config = dict(
    d_mlp=192,
    attn_scale=0.177,
    parallel_block=False,
    init_std_down=0.0,
    optimizer='adamw',
    doc_mask=True,
)
Each number is 500 + 40 x the weight over its row's rms, rounded and kept within 0 to 999. Layers, rows and columns count from 0. Numbers have three digits each. The size before them is the row's rms in percent of the matrix's.

# up: layer 4 MLP up, 192x64, rms 0.212, rows 22-88, columns 0-63
# down: layer 4 MLP down (transposed), 192x64, rms 0.189, rows 22-88, columns 0-63
# gate: layer 4 MLP gate, 192x64, rms 0.201, rows 23-88, columns 0-63
up22 105:493537512541468491460495500543542536555520475499531489497504579485514523512547523447527443470452582538534443510477512533477551525498443607523452456411499501528512516469521513445423546457571490
down22 105:509491479463433454513519531563571514460505579462534470508474472535541548439447527539485524466444523539566478523505489460527483554497551423549499440455543511494469456457559442557465516512509555
gate23 102:540453502490515442494489527467534559479520541500520583441530520472539579508480481543477559513518537478496435478494539595435513451506504444528555564533544489528454423523537470426495544481506500
up23 098:402532435471474544506476493493488436472558548532541540475505585537560502494515492537544480485461509516474455523521490464502385452447446485443422454501517532485479483481505501517466444563498511
down23 102:529477535475494434551447474468490432515556496487481536525502496535537506547513510519478525551468459471509532474400490493460510439407482557392551456487446494560495487502529458545474523507464432
gate24 105:505462535506541555515472482460485532436471471477484518474528613498415527570438459542518522488553492540515517550484449537480443551473501468486435476559502497543469466527498559547565531485534443
up24 121:491528458487515488492493458459526497464556502567475505450508491405488475422614482541503487437524493568510436484506594427474439459485454489465480477488545503507540459512438509513499469547511496
down24 116:454561579455508520509473509470452504485479487532551477475441551493454472463532554530501611586555439558533480523494474503449540525534434494514469464552441487567482537495520456523529519481509514
gate25 085:553465453454443476550515523507480423495549486439437552524541551462582555569511497516482510439554542551476542513462489447418527563511456513472470496495484511488470483497527469516486547574469512
up25 080:513531504478404472561529514442469452523456552474420518522470473529513487465461529427461519439509532507457568450455540486495466490536462535449466559466440514472505507489523459485427563553453498
down25 087:479487499519475586495561514535432578534514492496534612498526484527460469454578504545459394485469441497487555435522520507527547519478520487512497514461516541537565519527451516460492486527546498
gate26 115:560511468428538475445512527510559467521491497450557523502489565520570556495530490531536518458563519508540464499470490469435484481578550462485459457586519522571513494486515516499509589570539482
up26 129:505526526483522484510563558475498495532484444504493459579462447457559489509597507475555462464555531497488406510480487467447456572505602489444527512520466550506503492533510526492513546459521437
down26 127:539519502472491435476496535487526511551411503496478535569539518448549500470547457535438577491551488489467512501466501458497461587515487447496497551540447464477508417575465496483504461584533529
gate27 094:501434518514535502512526611506555494559475479418548531507498516494512497459528492577537467412534473539568507535480490469462519496509542490485473465506489446566391504544500491507531570486475465
up27 079:490551539489472389493522439476429467460521544558463484493484519506509533519526517428495527599467503444432490482542473534541499474489492571515494564491534568445561483482497512482537505577499485
down27 082:548458507490479570511460500485466579532536445495496456503562468528417511517487494531498615455599498495441527500532526488539494472516565398485511460518511520511451481521479533513452475482548481
gate28 100:589532462479473503533461440524589494501457560543513503482512535506482482525479472463486496424528520547568496458383447553525476503522478530514522459518523478547488412508524581491476483462491464
up28 094:418525516494507406477482578540517523439480480530490507503428453516410514479512516454507520521406486467567424495519474499482540558490540459520537503541542476466485516534476520505585542458471491
down28 100:476515522552485487438460471470539502554457449521541597476509495458424485543477512491389402481527485525487544482478494568506513500459458524513533469525477548517552489487447453521472512484430443
gate29 093:508499555436393455497475548465441532478544491499500500500490490496505516512461445553442568459478560512487569471518450467472487475548466500531482504538473532532518479493491541457600596562483475
up29 089:481540458571615523470507494541573425501457568463520504468490501525485517501489549494528448552472397447502486503462493473557535492472536472426504536505484500483498547530523501555482429445519515
down29 088:501398448498430419506449505466473532485564506455478552530525483470584550473468493440505595492476545510514497444508495512502486456476514506491593488470538508540447531544503446522493545522479461
gate30 101:523405509496518514542500511558557485443542457495487477493444557450479520578454443542488492486534502584510448488466399563552465455470553537532495503545477459520456459562483520486523513498496497
up30 089:530405527499536505516488483524495493472489522567475469492439557513470531585455506541459490551549483559495452503435419551547504469490537524501479544595467427503491473554505545446502499495504442
down30 086:473483517479590444530508452513555500498538522550457480496508465525526438447484482511469447577513501503439497412475532524585496498448455541469452570457497547490508534599483498454518519466465485
gate31 098:563525509487510547469518547533450530512507517450478533515525574495453476480476418458519539526519460542517434557464502507494445413515551472419518507463526498499506470525498524545583482487385490
up31 098:484518507506527485558528508517487504443486482499506551426588469497541495457495483557521507476511607470540494440474581500502526550520364515537514476524534407536508485496480466521503506477558504
down31 097:519456468560492562512507564490543513466459498426624530463470481518520508509440447493469576500499458499540428566530500555463519487507449512526512490519469490453520484496563500587543519465531532
gate32 091:510481487491465516531500569431433525546551503506504500462492515416473555491483477446534515505523480508530487630499466570520503621525506505512493518536515440544527426523497548463553494519485497
up32 079:545512511495552533535548541477496525546524442482560445538535557445443495517529469462473453480585500457473492506444501550511432515422481462545431520416452521518471494454493467496462542473557469
down32 088:465520492450491467475476448514524462463483472476520508418560594509512465485492526535542517541464463520483469404476442492548527537495464427438528489599549457505466520516515463502440470537501564
gate33 096:528507483506523516533453505445492452463462435470518480468506488473475450506504473458449546478592499498585559567468472558470513484576517449528551511473591531557485470508545479586527484541526483
up33 091:479566483574561452490486468450535456513446470560528445418488426458459479443456481528481469493486430472505522572534455501468511523530473532589495506524577516498513534503527494472484498484491421
down33 097:442535517561539409478445507467496554517491483564464502496489505483551484477449544516465536476516545465546563583572492475451511520550438464549486493487539475503448517502450516477394457494483471
gate34 107:506471494516446537554426457487498469441491500519515504470543565501508521561516491577490520506568562503516491540510458512575457530543523453558482440510556476619449474479557505533551487500466475
up34 103:501479494438507484482559588471537479565549460534494462499503459461464529491523463483594475473428453553484511454495593480449491457491538476455542539507479563404507507546490464512454507535486506
down34 103:515495426472479476501544442510486500495550544488534514493543492574494489594467486528505559469481463526482468525470509563406444526508469495531443443517586468545493482563519450452585468513530488
gate35 089:462495527489476547470477453553452583521485422504537553475622529474494471477500463526478558517492544494479460569514499504480530520516477454550476446519478528548448430511548485561472475463573517
up35 080:538555447531587504515574573432547418480514531470478464501469488510503525505522503477548468474602462517559492492466537480514463536487528520486522597497473462471562515471508580459505511513468521
down35 085:529462438484508543562496478525532481535536494508567497456503529574524490588454468503543558514553508570533506534427506462503467432483522540461475501519499479497473488602566484573447481490553509
gate36 102:475424500436450562576449581512435556516533559489496530509516508481472550540490434489510532472503524558542482453427517506519492483493500506500484500580491456551488384493456504509526533483537509
up36 092:525517472538546482479569396460540450448492478552520504442527493506542489453510585575489469539538519468476495579535485514514491486563500506408547488468462510492469527524582501490468526510522567
down36 098:587475528500498533505512485481503435449480462453518458430482499473509535528465541539594539516586491463469490610457479492463492495494501512507498507427476424516464556471568514453529493503436499
gate37 100:506448502547496443470459551502442480534459476496535578502486518543513602509500443572514543528528484486534552524484437458516454441567462429472471468502481518492443540519487451570465526461541472
up37 096:453472502473466564537484490524555574431533465514528456477572557505489513546478508489492424507426496467539464572563509546473529558451535493494559531496517539545513511584512485453520487554527552
down37 100:550495504498501510562512465576578523591499488473575493493506485505439537562406526517515520487526485547506472434476527590489512477538549458468473443512497545446512518514538544527465478575526519
gate38 109:488423457408473480511448445549483491501477474430459542489506496484522626505482515556522513493502543468521516556475433457539514538536524431456499478507519515557425490463466442510525496518455466
up38 099:477556514553494534448496617519518518488500534508536546560478494476531474467448461538477559489430467562495519452532493504537481472449448550566492506522539474551487517492558490447436508600481488
down38 111:449526524468412555502486483521636567504498488444514520455486539505486550542443495499591518511475485492480516503537593542429542478511473528470493485480482496478462506527556448528521517459450517
gate39 101:454494491432475542494491428516470601475456438414552455477549523451482490489475438502464520502486576548487417514488469538510550514541475497454506478489557519574486471485533527524567480540519496
up39 096:453509549441507509503488411488440582446436456434479495513512499456486463469538460506437487524464594555459444448517503512490534500480496494486533493456509527525530449449540574553560463504478492
down39 101:490521541513511540539537525399480492492507474459482508541579451430422510477494524512475502533446490467467542437524500480503531636505504444585546504513472514489521501442442491494532488520522550
gate40 126:500463463494476549469524481493487513505567422407487505537508552492587494560497511539526525497582525497531483527430489497460509521552533529446534465548613504540515458498506438480471549543461475
up40 181:477571459522465473576482463482534538471477516551557524412560493526432512452485454459445520488482539531476526466510522559585491459449463472552505552453490489430441472547486489502548486529521534
down40 135:512491462606493594453492538436494502492529471500484474489490513488429498465544552524610538566518459562533472490514554508472475445512578536542474488492477435536517509488535513486500518498442552
gate41 092:541514525553444452515516516500544613475443476543565510505470463509475480553511471541508492459483551478477432493411502495430537456476517490477497464449509444579492476503523448545554541543509444
up41 091:532501493568464412491508528508575601506436444519536503504478473525519486536511497525522490450479528529495464443420487485489561408483523526540541427460486473500527477494510404517527516562512511
down41 087:482549504535481449598541514503521478503457486535488466510518472445447503471535597494540483464495495438519484455530521558480555478479484509514482498445403479488473479423416546476477559520551441
gate42 092:501535479478557421480459531456525466449518530527500551527499555495478564499508538555514546465516517480499491455493484494450500471609539415523451424589518499553500497502490485440578495524546524
up42 098:480464544388480542509464468518515498544487598479520487464479470514562558500504416473531538502502437456575493507443437484534487546535505564451560511465497471462507554546490482545457508504495470
down42 098:536445464492468499541568510484562541552482480477469489508509484471491565487491541459490514444495520542505466481451468585541531453472571493480557452452502496521429465570510504498372487562512485
gate43 090:510545480523460544567464521503568447504466437490485509527510542483491441499454502544517527459475516577583501485435470518505487458595488499517497504512581438531460498576583517549478482540471480
up43 074:549532529524525589511542498504526454490483477519492408514496497543443408462492508558491440469457558572532483496500493493517447468501587496494567537550563487512509506568535562481475471529465532
down43 083:445566508440506529452414541449585482433504494540518463518505541523423510477504536483475465507432565515467551584516500510465524473464434565545497537479493488455507532483496478555486514453487546
gate44 111:546538468487433529555497561450519489536532472492533548539460499468542530519501483494501549517488507497479548471492520522501484437490630501510442502550539501495534425564537522575547535543427442
up44 143:562478499434519464506500572487471462554516536537532550546466479454567550550522513511506548555514455466477512483538511460417509438476558520488415541549517480458476423519505542533557517476456464
down44 113:476450473551565479537508518502512509504528414474535421538509495463486493503439466561484448485564515497527472505584511496554495481498431534480556501520446508552549428499499524531539390487451473
gate45 102:507522465491437607511457481512515540535547517488514500513535508413536526500469494505551493515497448503552446517408503543551445484538489434517511482498489537522500516584584521478577449479448464
up45 099:494453475519544466487537463473509441434542490501474498436520483539539514491539480503562469512471501496406539476543514465447502502467455536461489547556521515531480419419409480551428521488575503
down45 098:453443519499457544496567476533524525505562466515484514520476549441568500547500468506492525570562456558478493471501449434554546460552536466533492444556487406472440466476549492537475545498535490
gate46 087:522446511458468432525517497497542512475445503527514488471555553483484548544457560506584506515596509563523495482560425510410512477510553462439545474571466527501472532488543482521440513517489472
up46 074:550483515456526493549534513473452453485458540520507446492510528427474540506433542473572480507578490584492549486566435493404487489520567499455570474544501528517490513460547506526466539523473467
down46 074:481473493531505477473447496478518527456486482460447462512534478517467506543509516490416349522444426434482466518519494423541536543486464559555501520469510486478485513486458427500510487475496575
gate47 106:529505448536465545454520461518435557461495489438533553533481536515504475597432488432496552529533478581526535537523480558470493461485497447461480482527478475449514431538471535514466448503448435
up47 102:434522556443494487549492508478520449551514470569505491511506529456502546418589502538553466478467556462473446466547536422506484537540514538515522507482571511563446577520559474522529522510521517
down47 104:521489490562447527592569503524517525457516509466599497432454485495465533506575528583562514462489474545494504470529493453504505538516510441477574491497580455506469462515468479483482532570524485
gate48 112:544466427496535489548481505380503521514582469490546489426555486489459523528552498555467525468527538519528502542460489522477458567496559459523532424483543411471500462493477497499502537548524466
up48 133:579524472496563502528479506459480482519522459538548453438506463534429424500539513560417467464549549481508513522501461492501500530455509454552518443482535444441509544408435502525459490531528470
down48 113:455485513548475520437521537499456425474549489487569472517537462538536521446568478524436515494463518450565524499536474511484458559396501551551443487501555418456528467546502507494476479515538471
gate49 100:517512491496489439526528444495512518486429383498538525484538494423528484469434411536458537482408501472521513487443472548519486484568539480479559446526512493491501491581507468485530494524487437
up49 088:538494560568483497531454478492483445530504509479539455514496516550440429528540553511461508509506561448470533455545493495484453428538497396439547442506438499534430531497488487586529489517521483
down49 101:428499535381490471502555510470462531450481492481466475496511452488540545560532495427599453572512526474488522459459541516429496490541523527477455521454495473497527486557496514476422548486471492
gate50 109:499552513499469533520507485517531525547469479430531541522534620535494510524519412535507560499516467503508532489470452592571461517523481498464529453579504432526522522488576520539552546525518484
up50 132:541448481509561480511495531470492460429570519536453462489531407439510496524475577496504443448491488539528491534528521390502479442500556492526504551454504580510425496541480510475497503545480470
down50 104:495460460473456449486454549461481463420502413477559512494513435503559484556512529515474450458487448450501476611451445472498495448466486494480484475494594529483495517499538467510517437524534464
gate51 110:493418443493487526601494539513554490476517466505546585521530524512485495516456492490517576496539487477504492542543502520460438500590548461495464412534529450572481522528497528527488468514435557
up51 146:502457498428508438469541494493520459451494491473472570497473538482477536545485549445542549554520435464472525541569527436498470531608558491470500523579489501514515494525504538522492443496415539
down51 123:480465504516500432438494554544506529531382480467495474499548526583489577508524523538616476501517442499472586492543513535504511427443470499514523533446475538530524501521533518496523517517485473
gate52 112:469494508477495497600495436483507486458520440479563486537507598531507509509481458504522567456466536535536552505467429501553468488526584503502531455465520516520476519562503534581536592503483528
up52 127:556485488480482531425498516529514534496483540500460583456531437453518529520498568542517480506513444472516438494504576517426521522507408468475432472541473513492535474436520452447459428518557489
down52 102:537411472448479533580549486504536504508469595432507543490539525494527565510518519473474484522487537611476415508500503509490511441545441530476493445495538539481493482490509445429512519468456491
gate53 101:569535528463500477470525539483575578468495448469450527535499521529496491547476509527560494506508505492582500511447472512449400535532537450501472466448461501548506486577582498498497509501562421
up53 085:516449450484525513516476459512431552574460520498506439448524449570477519462526479466489453536525469443503511464567494496513587521543544457421507476513487553459477475433456518563510517486495582
down53 095:493485496491460518519427452521460428505411459457551518484546459540466519499480543534540475436447429527504431497500420524458535542536549532520516441527477519548459490475572507469476448493560514
gate54 101:550462430462498499457467500475507516446528426514517518460543505483543498553559486463529521487518565473474436494508399568481515481492546447485498424530591520481472458515511413479479468558471496
up54 101:449537542542498537554508524499492512549532591494515522511467518475495507448444508607485493485496429522531546550467552437549428535521452554472536551539485501530458532521490576508523529435494544
down54 099:486571504499493459497499482528526519484561529520499504458449575480511500499372546565606559532489471563474481517464549475521486491545485515505538478473513468542500568480532506546515513595478460
gate55 124:467495524408465495455455524553488503493537551492518536517555553543577596535479468510544548526554487491602510499492489482520509447499523474491409452534472526490457498444507453527515552553497478
up55 124:461530498482459523462459498469506513509530538437553508568517536577528543447446475481510523505515509517615534482514509500431497449480519498504490506491505511446503495544486417415452602525536438
down55 120:541443532437495550571457476449446485503556513595465505549573541493503508518509528492425503498471476468508544535481510461533517476522433502499580487520455553556470550461440475493480506429471541
gate56 101:554456460542505455521502489510476490495474439499576543434549498525504598486462429476541495562499524488547540553504431554513527483501512473414506453503474446499426492518459519541495566544537462
up56 091:529502492471519459501433532472457508469533479529549582454545474521450561463493431417531454568477493487454515456471487511442456537427522445477530459461501469470504477533436540521471546481486420
down56 102:494445472518471533518486496424481457589480477513511519529546421466501456491523635526521441506524475485418480489518540470472549545497555442515507516521491521524491490533507478503449416557500551
gate57 100:566482495464485468557483517523505549495531492454503572528484500496535538586524449496483538469511490526513542530425495487504478558524537368487539473486601456502443480465553545566508535494507499
up57 119:439500416548472565462485447456540443497499434544515481517512529502478474456408484512550539455476510455497455518522503551444478440519487522457453492511460548570549499537485415467523467530484450
down57 100:459522471515531568471506577519507482520524543505386506496484524493549498484485537531511478420454436545500495472529476537483525453495633526521503451506509558465515480520551529500502488575423487
gate58 102:569489440529496507542505533475475558411590500499508515413545504456485479489456469467509546475450501490507507568463459587512485511539557444544569474499487450507484464549472445548514530496461470
up58 096:499499497530505484506516548416470492451513435445519521457541479500521540504491471416510480467471458402502549546523442586451502516530554476530520526474462461469509512567507442532543592538468466
down58 107:543451542468477576535490512408501475551498499495457518504549443491558490501484555541547402504533495517406515473539548497489518479550521468439521580532505515523447447447545514543479448501499500
gate59 091:528487483484449544477504475551562450496502475388497542448527571478450484461483447535525528500473550610501469574500501467519474428470527533527466427555518528578514513506499489469497531502480513
up59 078:458491523516525432525475542464433544479508499582517488540476470514566512577480543483470505443546532457531511409462476515487537565546464466482521544432483428439467511454508518562514472505553474
down59 102:505440490471516475473502532571517530440587512475539512470519522466514528582449558415500551435583540524512470516417459492516514464507510495490548470473527432522478513482575482537556511509532466
gate60 100:495419455541457553444423446586454445516526497509520512520502510474520534532540488559493568450534534531566526482515485438573516437492522475488541448473492523495525522495480487578557462544536488
up60 096:507426425548521517419512438559479484530440501456499506505499471496524527517507480542469517490534541618573479475475523426554531451436509500480534456532469521495534481488463447528569472526520460
down60 098:491460460542507503469491538493413457521541505531484499561508534500406505547532545477541546494497486408491540485533468556499496454434518528518442460471493511520426473502459579512520530390498531
gate61 111:511417438461475522504467467491491559487495510441546527466475465509545521530432496505538517459498460546555518591437490482506479480563495372470493488540524523528439483477515564549536493508468451
up61 106:514541494526444516469511569562522460508501460552469531535527460502595447492474506568448526532569492472500491474549481572439519582471489555568455461455495452478580524468463499486477517506506518
down61 119:519470516481455527498518486547515559488494488438455505489479510439496554518474486475527515422489530461548492547426512558481490521537486524503443518476424535554387494593504459466560503534419493
gate62 095:476488543487534445494513496532529539459449531474593469534464518505606491507555465493482537500495507499576473486522482573501479428485562478501487464519489472518470533521635535432499483524445494
up62 088:530386518454529483557547456514532525422566455515544494519455516497512535556544493462550504512481409519503475465522511538509440489504558561506469504552442487491483524507568487420472484490446526
down62 092:500458476429501526558504451463548483499437491493536534517523478445388490518500514473473454524448510470488522445576542515556502561491569554531551561518481550510558482541440470475488445463520526
gate63 124:538446402464443517565442487546530482525482514495473563529505585458503518577448481516563536453523462471569501463503507483500472518597480454486472477525487519534493527477507477554486521519443433
up63 134:500480392509545432476529440544555457501564540456518568513485535553555470492555558528489536458462512481506494483465495463476505482518484458568483493495466536518484561428444527513440489472548434
down63 125:485493438498497499460480488534484497489502445548493478499475460399482536500579494506487483438536490511509517515515511520392455519458444489526497519483488507567499494442551448366538545518445552
gate64 108:558467468491493471435477526518506463454544501495489557459477538489511535626510470482469556545505497507498473462515433504499546461561554468512530512541475510460365519480445509469499555528469538
up64 116:461502539490521479493541532534598503551491545522545503478506483445489577492488450507550423468435455522484495537457472508449449396525518484455517484544476464578535511561527524455535459450523483
down64 117:560516440489516500580502552469545524439529583522509516525460521500455562508476477520531579560516491531529491504514481504421508482506467490485482472492427444499506503452570472539425555445416501
gate65 105:503456464455477563530461494475490563461582502499574484476533500434521572513502453494510488442568520481515414504474439494453490585526523504432573468474460518556500473493459488463508445523510462
up65 097:523499541452506522504509533467450551499510573471492493440466433522480507491504546461500507566484477516547438467504468423489553487485488510525504517594585471498482499482470560488638546485528465
down65 101:551519505561467486462554445481542467586489455463488471600496456465517436525508503507508557520524478530518464464498490455611541514501559448484472506473518514514507445584505517481450450525452539
gate66 095:528476457487531502501503551480501488478554427490502599490532526458500528514520449496573492471562475556555467459459545508461470518459476581537472456488589505470499447479530462402490485444512454
up66 091:520491532441544523454471496457503431437435546534495480523526475504478525508529550571536504513447497513479478498488509416525406444539466405535479508542471507539494473572483536508593473522478532
down66 096:577569436480508605578484536459508527494524514503529446508534518484509474493483436431515573583488528490473500453484514487412464482531517523539514537552559527496457440470503515501505552488467531
gate67 095:508460482504500549546443391488523534531611505469551486484512582471528512548536474501579497521471511506497511600530477541481536464542512481523483478537540449510523419544485509469467474486445478
up67 082:439475482507493562495409411466527487549597480496560457506489587526515506561578540522560476508491516515474520556538516541466532506533476473513519483527525472463505454568471471475435479482458519
down67 084:496470550517483554434514492537517499440478536530437404508413474467526452475536540583490447522490556453423459442510498563479469535501481501527433553528466504462541486546462486477513491500465472
gate68 092:524543497452447530466447522522486492563420532461480497412494471426533532509424432514547491535487444475482539542459523483495506446574493461460439460553516533539463477456514485525503498554441464
up68 081:506413509552484444519453531414524536543521425573530435547441484488502472454505537508493491544486524514491425465517526506494536474506497513435507530483473450442588535506506446476464523485542574
down68 095:557561538592496489488514553554524466449447481486513559461506548484525525450540490476510471403531522480528538474483521482489483491472463533491525377425475446516498464408509506526520469510495474
gate69 102:543425443557469559552521514497486508513530480528522548568460464537479514584485469523513538440470492511535467534516562452599506486493458488483563515509501479557529491563490504545592454533461483
up69 095:515550453470469515564512490499475531438571515509508513427472421463484526521423488455462523548522525460528445483473506526547507595451524472544499556459493479516536512508553490459580491504594486
down69 096:496472506529545524462445497588488517494465439480459529456528448575474507511537573424402513451503495506576533524568528526463494457460472495528510476492442566462499517524477528542575504496461498
gate70 096:480528462441505524507535440550499529456538506458474478415540619451514522490477553470581505502530485522491487549488435493480520530508534535446497483534512527441537483567568496490511507496404453
up70 094:474458528517423467537479514382484476506484467485568511547436377480504519517500460498432521518484527481527544504498522464587475486500529482557499490420492480545472499486431485520506490502565530
down70 089:525564539493471509489457538447533467497520473510426514485508516534520454496469422490498604489566528645556482464485490495541504476523520443460430486496521469501506445550517492500448480516506452
gate71 102:488397493490488501519476494527506482494551468451460504523498519479555542527541521521565525555591516455472508540518397455447533513569493507484550453500487500501514532513546491536584586557495541
up71 098:435498498486478492481434550522498491548583451516491516531492527474494538585560533469531514521557549490497509488532441524455513592504501511553564496432473509498532579508500488577506509551591493
down71 099:504523535568494535518542489472433455482467557557521468498461503483551495470495482473440487506473446425452493531546532492466513550581508497482554444488457489475534578456594518532488507411533543
gate72 092:585452498471526431537482524544496529501523462420557478402457495477512487465523476468462566507559498516559513477502438543465459396521499481496536553473490544460443501515527509512491546544536535
up72 079:473561440486529497415591491454488450486485512517428520574526545445501487554532455501510508527497470433503509476532479435543564547502538526491435460586475477508526462508507561516547493512464460
down72 092:431505514550497479511462478534535542523521470521566586490596505488616540459497523496496478439511455486490435552488458492511487492469566520482473483514558500455455556544544471534493482569473454
gate73 089:503523515395446564432495464473517564464548483523502460477531543497495481493455440483519600560519484516480518573523487515536474544529536447486530516516485520484526492568424461569514532466486561
up73 085:547447521606603442579532490510513494492493494504518552499489523469542485451504518498497475464471511529516479454480544529543474504511523474520481434499512434526443427483534591503502447433431515
down73 091:486451425482409475519467465564480485486438516503526529533513439533504526528502542468531534472474494487560541498477478536516572478488543470532516523518423455463522524534575553509398457521498422
gate74 104:451503461493456526527558507497567477545532513503515505492493583497490536564516411480564570504464469463478524522501449551448488419577433483490521465582526515543501532524452479535530479491438479
up74 114:500491510462501404504421481530515568485422499452508479499555508450544495488486551479546480487539494541603474461480529508531482537476496503467459487468425540437501425519528504457495564498568557
down74 110:480511471436479507506496445493484477491563511491490547510487502453529531392406534573494480540541481610453479503476473464522557568494464469485490443491529510550517473455575477510471522561473521
gate75 088:522491440529481476457516419432510545534531508516500567482448467485468498464592528442485534533490485544478459515512437548517399503517503534413512521521545540480465534518544506543542486590499513
up75 080:383495533504483502535500546572504537435513485484504463493515503484487491520424486523502478475474515468521588490465524497430613486493539474578460496473538515512565454427501501426453525482494502
down75 083:536488521502494504527499467486474490454503427440518600494620533459473545541535540499565528522474522474531487520415528489537453475472426441425500508482498420528468452524529499518488470501475525
gate76 105:542491472476517534583546494487491463446431509398565542529526515451574511532506468515444530527489531499550502483501544523517491426453500431475513500559575434466474500481509498547532511510488419
up76 108:502457520510515536545538544510451428476444549440535481569512557459535494514577511462470489536554547453518562475563513463500483451446477498459550521549555452453512526474532542533560532514463447
down76 107:471459562542465506478488462511577406541505528574510487519542521533491428521527479523519575510473495513481523509458567544472539503575535481503478521527517530430514500503438574496436499468468414
gate77 093:482511445480499489522469529507522506453532454489514582451598473473559538513501489541573518488515494532545441528495477456477534468472462472543460407525596494488494496474489404561520538530471465
up77 081:455512508494485466504465499547487567430498476473488502441572451555562496467447504599559514500488504498523470505533465472506587447460484472505489404528546491456505497522551403502528539495455492
down77 089:478558484495494430482498543507498499462448521489515460539522549548476485499487535495548410566453372493480555463473561475522471488530500557457478516508535520560539515527424527445509483445445518
gate78 108:575486422452506460513471494503495451458490500411501567466486504511451513555464518507427572493480451543513543490489439495533451486509589481490454478521546530522469519526523557502502480556410448
up78 115:559498489477540454476509534527467418522452530463472532481474463509415516512459506531406542524484512498462544501488444468475433521514573472469429506521478507495417522551503565545540514530445434
down78 112:485505489447487594489456476480490490528492531538480461546452424548502468511558441557454532508466466445432511503540548540496498538482414469464517497479452496535531558514483484388518466460510445
gate79 093:539488487557461573574492457487501459485471525454562478460438540463499510563540422569484499465562475552496459587465457561477505422529487520465470538494503507577471485492501554507528515488480501
up79 084:493553508448564448447522507510521537431477481536506525511586513579513442443477500440510511539472546449539497414542578483471477469510498486520548474578501501449522436507524500483480504549524566
down79 086:456458511515437567513486419472530572486498423463546486454490492493486498578482447504494578490494527520596478557571498521479490476518515527492561464517490462525418472466479499482462556525562486
gate80 092:435509481495507512520453529531533472481502501502523531407475512535462517481431503594489592440505538502559411495474473532455466526460435461461532553533561493452470494534463454523486542466517550
up80 082:559451463503456561514454477537453482499498459462486511539560529479515461529511475413545439560507529476424547527521536535558509506548512537445495473477438444527454475511506568488498465553414531
down80 089:498505509486473464545494498490498536467540575457512529506507510462568529479563488448579538539521474492565464432542480485460529475432594452488482516442500478518544553483557570443467468558464468
gate81 097:558397448497447513527531484437514511524486451494604496501487537482505487476526442557500542433504489512534524563466448515436452417492526421519536479484566461510507480469462496535513524501453481
up81 112:496549514487502473511502512516523518503517553505456528465535513454515532559438525515576480568459563531431463492497552492609522557532515550478497487565490443536440474557532434462472428529525484
down81 096:483518521537504451524418464494525490461475527468547525524506504452528480543493562476472532527483483489463495536419440451575444485576505453525438453545468476505489497547556519468474406518589473
gate82 092:516443536478464553507506517497500506482557495479449523489531600484465529581509425526513528531517515520492495575497472475493453476598504471496523487517489490601534472523498531596561462538435528
up82 091:456453554434463530506425508432431535536585490514449491540444531459520496527596476428533501530522479521526495517493531453493422575577495499539529490464469503471530474461542513513507505461496492
down82 093:493477530516509525504514454548415596491524537586522513541476471499482469512569500496518451534476484539509477536552559517602567537538523552552502499478476563470551582447496521543502514513524509
gate83 111:538532465515451504469555453465476547467480528512466531417428563467489575527465510459508547499534484549464501528497456519577400458531502533449466519502500472501464433475479535571513506551518442
up83 131:503523468505480487476534431457483537435461490497490556455406517445498505495419477497482531516447447552480512506529435474606475541520516534496486532529444498484436441454460550554510530538552528
down83 113:515480488453540474463480441497513491512515545566468567549507512523521456470523538486438536512434426452479578561520455463525546432541495506530500504472483553427457458508452564549522478509577528
gate84 096:474489435507447500469533551526534541453502536489533523485618491469568606505467469548502537502539521524505452443495462525486465501518525446521512427519505533432532519508484452505465513545404488
up84 091:481592423555527544484534545510481522555537535528544529513520478470486565475510466503476505506530514409513440499513523574521404538507444469506526554469438546465565476500485502532497444482448525
down84 091:507515522563477544515490547567522422511508517523476511524558431518476491391542464532465470489528531504427527414487481539457443495465487501521519444495496557487577454521455530575484515504465548
gate85 103:461550475523478430539454488504485528544454473443493577525482486490513525561453457475468519500496513586510435510475505526396511516566492520449504514532542470480399489491541504482477502608491508
up85 099:480464487480551443547486465487483508441464439506501566461474447475481452488506471507453453502563463502541455424546538509521525499434457452551567508464571552434495529495489456480459452581509469
down85 104:479501517502542529483455440557537487442465458501551499531491493431503511509565516565473434511520487508468493517499482438562436471481542512587491441542498554425538451447511470508565443519516431
gate86 088:520543459519479478502469460515545471447498516509546466486459443434465505565434521461494527406528463553539529542480513494543420439506505489465502490510559459531495375573496446478511488508498507
up86 083:514522542522510443488417471452471493422552508531529498444561457440465471525463515482532465442498449509485494509522503537489416528465483566466601535515478546477507410512517416502518508487520526
down86 091:539445482519530470495511539525527514503506505522530476570478517520473578509495555530487446477459460528453540538552537467502517427525521456532483538450504468468506479525420516380501494460572602
gate87 095:572503450495489522514480459506483518545544529458511476465521572537607500469404470482521553515522510511516545469477477491511410485513455518463548497467482525535495403455448460496481577529464547
up87 086:560479476508489560515426483531494520548561555422458496481553560561546420460452515480500516477481515537511547478451487457515452502500472494455448472443483525512471415485471505533508580490432536
down87 096:463496511480561562454535508494455544430536484459531518528500474552517501540547511478510391551475444472504491475498499465537498489406474524525526500484530562553451543469523516489418485518535604
gate88 094:497522451532509523531488489483467507422458478414584473457505449508521538591479513444515556517461494494509507493501521415526565488511532496440479457569499548536467505540520424487485510560506419
up88 087:515531512504432505482518491540498513485544467468459547525542481534472443519494603574523499469511454506486466492419464533447529521427507525526471501498561468487596473423541508538459435434537486
down88 096:509522476462592569456463519495506453497490503495566500473526503591462556429541529468564485482471454440469544470482539491483501465476554553505435516430540500500523563417469539504493534546521495